Weights of a small transformer language model.
Size: 16 layers, width 256, 4 heads of 64, MLP 768 GELU, vocabulary 2048, 11.8M parameters.
Architecture: LayerNorm before each block, capped logits.
Each number is 500 + 25 x the weight over the matrix's rms, rounded and kept within 0 to 999. Layers, rows and columns count from 0. Numbers have three digits each.

# o: layer 12 attention output (transposed), 256x256, rms 0.184, rows 4-16, columns 0-255
# v: layer 12 attention value, 256x256, rms 0.171, rows 5-16, columns 0-255
o4:485536533513509498482466487478495496532578505562478493466492536492516531500450531515454499468487452533492507520457523480476457484519495504545478482538528516497502531473507505495503506464473516504507517449493493469505436510480509461543534538528471501448472559463512502466509471546569542487499452495461520496493507480519490458511511527541499515540531500479486536539490477469506474527523509511501535526511465504530464478492502486477458524485519522451466430512453524460485542504535516499496472568543498514494477493462505545511504499502523466566471514483516488530507472523495510476494469493533501457537478538497525498560462492490519481510476499493465525520540510489486512487491521499543485480491495509482520519481517520489477519485536514461488504550465535511479503505488497
v5:527483536511496548475510464468515494533541472435539528492483482508541464502477481513483519470490465489520486476486467507482532535468514514544476534486492530527477509494508525475503516470469499476513467471455526513508493497464493466509504522471550496534517505504487504507482546470508516566510474495503493489505496493496517524477482462524508487535515549519462502514513522501469500510492472495520447455539534529483534473531538451489482503524488484517467468535461489504488546515545520505525516510454542544499491463508501522497484545485520524498503485457555539457559488536518541495484472514517498513468525482470521530519555478498481504493468476539535550474495502476490537511475488499494482551505550468497510509510515481458517504474459514523451486506537462503481515525474532
o5:534482488510521480495506542446457492478453509503517512480478498520490514512532493478504476495505496494520492533474499511539507487469509465436501460517509485528507512497502510519477526510542496496476494484557483475489508507508522494495518467547516506525497533537514516495506494500528490516513516520473473479439508486508511469453456530492521522489477505456509512499543493502520529522532521504458488507507484458473506514487516501557548480476492513474480515449462508494483543465449488501528497488499522466481503494546520506481524487505499494481540495468453463545490483507474503512518590514519493543510495526507506492475479497537578512498533523506503526444462523492435512521538509463467520445495513524497531518453517498522511508521540452462493513506505472508474482496556476
v6:476484536506493506504561487520493514517518498468545505466485564478509448468535523506500555506482503518511490521472476521500521466518476473476503447463497462432525500513449497499533501478516517498513535495483515491508483455540451527505517478507474509556478529529495497498493462508513484522508496512508504540519489482497487474503556469467521510472553507476521484526471519473477490519506540598537484519469460504481485502531529506546466511520466501532493527481498454468478509514478472424461481491480488515518473483471480474482491475522534460473443454528467546533468493515502523506534436562498493454489499525468498494528548468520486502494518496493504537483536528497568475477494475545529489502470486469472500542475510530480489537486531493476473498477564468525475500491520509
o6:502550459519498506507493468488473509528487526504501560449485497505515510480483484477503475477482523459485514474494554484463483529504536465505532468496477547522477440497545495488495485518459532499464494462463510437498522509473506495529468529462489521492537504461500517453548495475460429520498522478506482496503502517485483460432468505520450525576452446548498521499535498503555530469524469475470529468520506498470514497420515518522488478494477459541486444485500495470523523489534445466509509484553512494529514473507454456504486483474530538469541534528505482523559469439504502475485510508483498522536474483493475513450468523516548491483497494484565477492512474483495515510492475455535509533506519521436539517504489494503481518524441485483506511520488531457507507493450541
v7:498508508511534513513494553498496491485544532509505488533515506511445559513439496448490535499511493467490512477495524504474511469515515476530518488482478498488456526545481510475468478463504439524527479508557535490500501474496505531507490498475492443502520510524470458485471533477482493523510466524503456488520545504481551506484503482506550523517530447482512531476479484507537557554572526524497447484539502480541501507527509510512488519534523449521508462526463499438493493504489481487469471466517491472492494489479464477508514500545543495504462499502499499504534479524466502523508497442479564490457511499468497460498506527432446474513451517481483510513525498526517513526501500495520488487460460504519501467501440499505467529527495476506511524514493478507540519458429484
o7:456476506490490499503545456493542486487496479519471513501468502479497454512533530487470495515508507541492466502507474489500472514490518493440497508522536506516526498480505468518428536467483533438447507526500503510496490560511514514501472522490486506516506471473476527539506546508500501505568473475513526481497466454540497546455512478548472474505470530519492501546552480534542502461512539488468529506478506507482526511471481461546515474503514509522507526498487515500508529492524481460498535494555464436495502489491497503498479523519475521541515487492475477447540505538514527471505524527518511535529525498523517515474494513466512516481473529499478487516486484535531501585497494475507477524493528470529438517519538528446560474477489493509496463465478520515513441485512552
v8:475496459534458473494498477455537485500492508510528508486505488484463485514499510512509497480507501505480491501491482500487528535510511531521521461547466484447538522508501494445510495499505497494504454529535569535514527555486449546518540462504518522511497472453531506494489481505498475522485474483510462518545444493498543509532479508487505463487499511480538494544483473504530527487516473455469474487522533466447466473497490495477514483543458526496486493538496469498478517480525524493466512529528480554507542512479474517508518495532563480487524515519575522494524513485500491495502499500488502503485478493460524556488489546538485506481527528490490468486541451512510495479513509515472475477521539467518523512462496544485460477478570557501488477453514500534490535528464462
o8:509504498514503561509519546489505538459515456502490499521465515477502530483516499507505525475546496504522493520492489505567520478544555475469504474523521510547499530495474515503526440457472491469479505467452486493479490494489565493525492526489494501462507473525484521456502541474513509490469501478514459493518472505504464548465471447517473505508535494509489525497540512505541470561463521514508510498476494505508488477509524512483482532541555474509518501542487534528496467506503471491532475514449527467501521492539531433535505470516482488475517475486466537475474516460500527518530554458483516514514458553497494495526483451510492480521483469532527534488516530493430486462492470517483471486497476522490489488533511487559482486506484483492522514518501544487488465504477567
v9:477549463433501524507474472534446498494508493476480479486510496517534476495513492525493515525511527488524522469521482504508468515490490523505485501475465508521519499512523548476476509458531572472508473521471549467498492491470483535497517502439544469519507511489501492497526514532511508500532470516513477513463494518530481410547512498511499462516480496476517496499507529525474456451498511532492537498473446481468544507476525561528505487509471493487497520469524534489494518525464500457510480457518443534493520516498494494531472551508477525476487553550564528526499534525513543493516511484489453467541533522550516512467486520436531444517474532501505514515483497528464503505532515538504521537528498426496535463535510515499524494482520542503482539483510509502485518492487500
o9:543500554514543477543478496482496546510487479465516478497482497522517452480444485492486492516499544480503502475490494504484536491507443498487517477513531516486488458484468521541473479496514496464499541445498476503481530502524538469481482484505532498522470479469509492496448472473438470510494505512519547505523476466542488520506527529499526513479524504526427497530493532507496508507500434469544461487519528491484480511504506484494488488496490544528494492490509443468490517475548478532452462559457556470539507453521536541483498463461492525518539527509514473513516455485512562492459527515528515515508546440472486458504487518501474458519492524526518540508540506525525502513458502483497515461519465497503533519489485512468490499471488470467515566498487525476489549470483460
v10:493459483531484505423498485466487516523529499504479507503502518471510525528471479487499437528522534513516477530491475502441445526494548481496487491513536462491476492523451448511498536484482481443495485527479486483450492450523495481449503488493482501526513480481501535507502526534468490534491536511509486462511507482526486516500486514482461536476538516465468528511505468487499481492492506472488441527537543490539513496573508475475460531510469526463542528432543484493500548527530521416502469442506498487470468492504502484517544476529518520486488553552468479513504505486453526487489536480514480535495487478448542487515512479444522455496478509479468524479479485451493446479474493495441500451508506496531445497445498534489490498506526467521490522513481490510461510484524500
o10:447533515474499469497501531483488462471472514493488511496460465495526461527498530502499492509446488508533501509484488476485541536483495472455489461531529522524551508456501493455505480557500524485534483522520537484502493502519510462505520520490462484492490500517471495493521521544486546483517504428525460443484507480442488511484554511507524448513461531510510513501493512534457521544485479506497508520481492539480493508464497462510522544509520498502468547502525506499546466507473509510487469514540474516514516481493490491498453445486492454539488512493433473466427505491531510502455455516471519492525443511481505556456495523507478503496573509541461536501562499484476533484487498507546493481533529532500502540474472506495465489457463508463556486476503452498475485494505518
v11:532513529544500514499518519474513514525443468476468480491491540487514462519511455501470499514536515472530505531553528484527513456478455512488579496471428481486483527516442513496509506496456480498468508483508483477450515538533501488472520443478496503505533469522514505523471529434514551513504466497539538472523495443487490417501498550549488494547507511511452504495468483521477486474550469521440503485496515505485528546523476542553545473523461495512480502524504512517508513489540485538495477494529460493499491487486485548524509510473517541451499493497469522503446488510538479496486536479478462496492475506488527525492538520556509544544505497494509463490447496466479484507491487487489532523513493500455505496526458465500552470477497474525480475510482511485486545526551530
o11:523491466538473470529492553499545480506526472520541467509512513510534538441512476480502470506488472513513546486478487504491468534533561520518499512478479517504493499500552465514454524491513495493500496480490515494469510465476493537500500517503528499488499511487544488497538507535527499547484559516467461528507477512537509527474477446473490474470523524480487510534517507487511459463441505489508500563530510516507512500445468529477545530494500541493508524446542486460488464483483546471514518542516502503510484425533484469543537501451510486488508498526509474494469548504482490527476467542511474508481516474484510528490467482463480500478478514498487485499505508512499469528521502510461515469485549555553485526456511561521464498518472472511522519494526467492512539430475495
v12:494477492508539547544550478475494456484484482460479463467541520473532486481487481544495496502537485560504529472524488494481490461471557537546484473483563485501474453502492513455459470528519461531482501480491457488431514458555492532504465495512472480486494499497469466540484484526524491528492465533518500489443566506507496456479525513490491464483492487483531462535466516502511517492473514486536474459445497506479512470500501485427498463529487507459472496537514502488487498490545529524494496534515469514453516505453507465464496512508510517524513492501486519499494483504524483522485498503521471536493458498540517514494488468475556523486519498519467506564513458550471506484483517522470511426499511503454500505519480538545516473531476512511511475492481465521502492524529521
o12:528512562487521461507450553505515521523481483536480502578443564504489566503495514522530485478424455526529458524523464429518505508504490517470479519489494525503489535456456497459504474505498526487473453529516501522515522509459514452518484464488505474501494502455503543521512460511476533423454513510518500499549486496510488507500519488511486503525506520524468550464480413451533475500520504479492462504514492463536498451447511493509471517556477481500523463528508524488505477475453510511514479497493494468480506507486471491476542484483497502500490527535514480485495481461489456515487470551503501488486508520496499532442488523496460500479535487517552539486507487497530478506478477511507533525484470458483500503471496487462450506508526456523511503536498494479541498482473496
v13:457498451512488493503480495503535533514500507478486531527473478516573537482518472573539483498537466512541500532536510511506476533507561533499480539490502534435488532467452468460509503496489507505497494501484496515519529510484517484476459525507490483503522533495528478498485462521473472480460542481514515467480514494497501540463463510495498467466504488479474444457530512523477481486519479500515445517486499517497520502507520566482530469496493531534505525540517512490469526423524467529499498479497486493517532506471517457541543482504501528549512503475513563514468504462521504500517529503455518475546473520464466456478478493508479427540536488494550516503464519497519498495491453515473452518497418481511468473512506515448501553545510484520507527505461511471471500483479475
o13:472531528482505475493527529546518494501505528474519501467520539476507504510505514426468515536502537459482523448479491492488514505501525481477512495493497469564459530482458517520507490517526490554493498460536509513516477559469522494472476524508493473499452495544499524517499475468485553540497474470464573511438534518484534549464501526522522487521540488493475485517530501499523523531469496488480441494503492499536492518488508509528468564515501468471469473456543445500519524506541464476503491544493481492494492458489502525483520515534462472455468511501465469469488510498489462502474509500511489500498531519506506519535536445535453483477512516494461497503517515553522485438484539512504557487498482534480476444489515510437455528506495519515517509495479506519549515507556504
v14:512489474513477489543445473508513521448537508492521516554475508456496479466507546458487529525505513526462508522527505525461524455536538541464506529465514501487520492521551505498463478497496490450492414531521495549467508509509436459518475547481477473457519517513496480474502498505547520541481529509495521519532561482545531471460521539496502501489525527507482508497510493450526460497487508514501474501528452512482489516473541485508493468522505507511546544481513483544444481531491513485468513502489518530541528543499517516519479464460460503487516501470482547452457511464469436533471530512456517506498527500506498518493506433521498542495505498524437494493527508524471499516510502537489504498507503515500524517513445546504526516461502533551514449467503514542547552501456488
o14:504481478517554543480506520495466491523466501545531488501421525530460491451493470509510511489510493485533482486469519507524501494455508463485505496468483496468459558480495494506460446518500483510485502488469527489534439498500512476507513452483482504503514536464524448552489538502488510489463483546445522463519495534471471473513488484538531469467486481517467446462476548470508506454460477492496526536506535519482499530494513493473464459528535498516477427521494481470517506537442595489550485490519472484469501510472512524448494492485519530455507471571456493526550508497513476513491487494491498539476521508490521451552478475512451494536515471514563481543545512503515525478489510444521469485486525460486447497455513516480535478498481505473530498494497440550487452565461474
v15:477500563533561488434504549488510521452467501475507499502506536543507500473456492534542524522511493473518517530515524519486486529470569527460502477488499480482507485505476550508510534534432500528459462513490512525502454512492520476489460506501535505501521471528542524529469496484471451564507539530482527465490505495516526496482477535483500470502416512521535493529547523481520488461491530500509540486487470527481533522536511509508508464465555562469489525504518456498494501505530497485481490475490507476512520483528482478528502509507533543498473486491466531478517474472502513464523520514513479515559491519555458482497465573478512543506425523476497530496488544488493496493532491495536466514468517516526531466516517468529518501495485481460487432495552543518437486494531496
o15:504466480470477532559492510469492457514516479526535542494544500429516518496478536482518488505488490479488512461501485503494507550584541483526492479491498510522513520501481486500472507487550490498539528478556493475459507487486453495564476456463468501545474492474458510503472489486534504460486514495477480558453479508427503509543533507528483468496463481522484524508462490505547533511512450539448479487491539492508506495508519498500487510509445483493468502496453517484503514535525523501489523470450475518537493545523571508495513484495474539490478523473552497505519448502504498531528523485478527514510519505486441500498538462517499525543539486524468477510501542498496500522452522520499528489529587492509462488481487542436434562528487504474535508446486494564477496434481496
v16:513441524500487484490576491474474510477491484519485440502489508521511481484476559491479517480459459466537486507503514479536536470487524506464495524522522531511503510503509486561511496504457502489526520508522476496518493504462459517584487475506481509472543472498557488499510515498521490497502541514493397493484485485462456468512500511441491507488530526524479512512443532504479503557519528487514517533488537500520494481491478427477512494503522438513483494471514564515479487521477517496512506546478484479460461486549497495526536507471483509498543496523533483466530493469498464499525475506484537457547464508542507514502472497453504460488491470459529537547474532548436514527559522516482508542475506522498472502514513536512532499487497534510486463507539497509461497505495482
o16:510546553454509524457487552495513505541521541513498494452531482506526480541476466491475494482506509528488515564507492499499524478518513486546477491501478459452493468491510515483484516505515508485473498507488513528475487420480497494487519505500499544565483507531444527498512530510444484521505461544518522454527457497541546517504451508523537525473466432477481484488476486510459483469590506467501472535518511503426496547537541476500521479519561513552498516533469530492514511536550494510496524517492478515521478493466487499479491469489505501473445461487532509471480559532523461522492469465516477541488500482479502461469525495525502474510528464523528486480484543455508505491517469487472496512509538547537473515481494458514461473510488487516461450439515476498475475473507509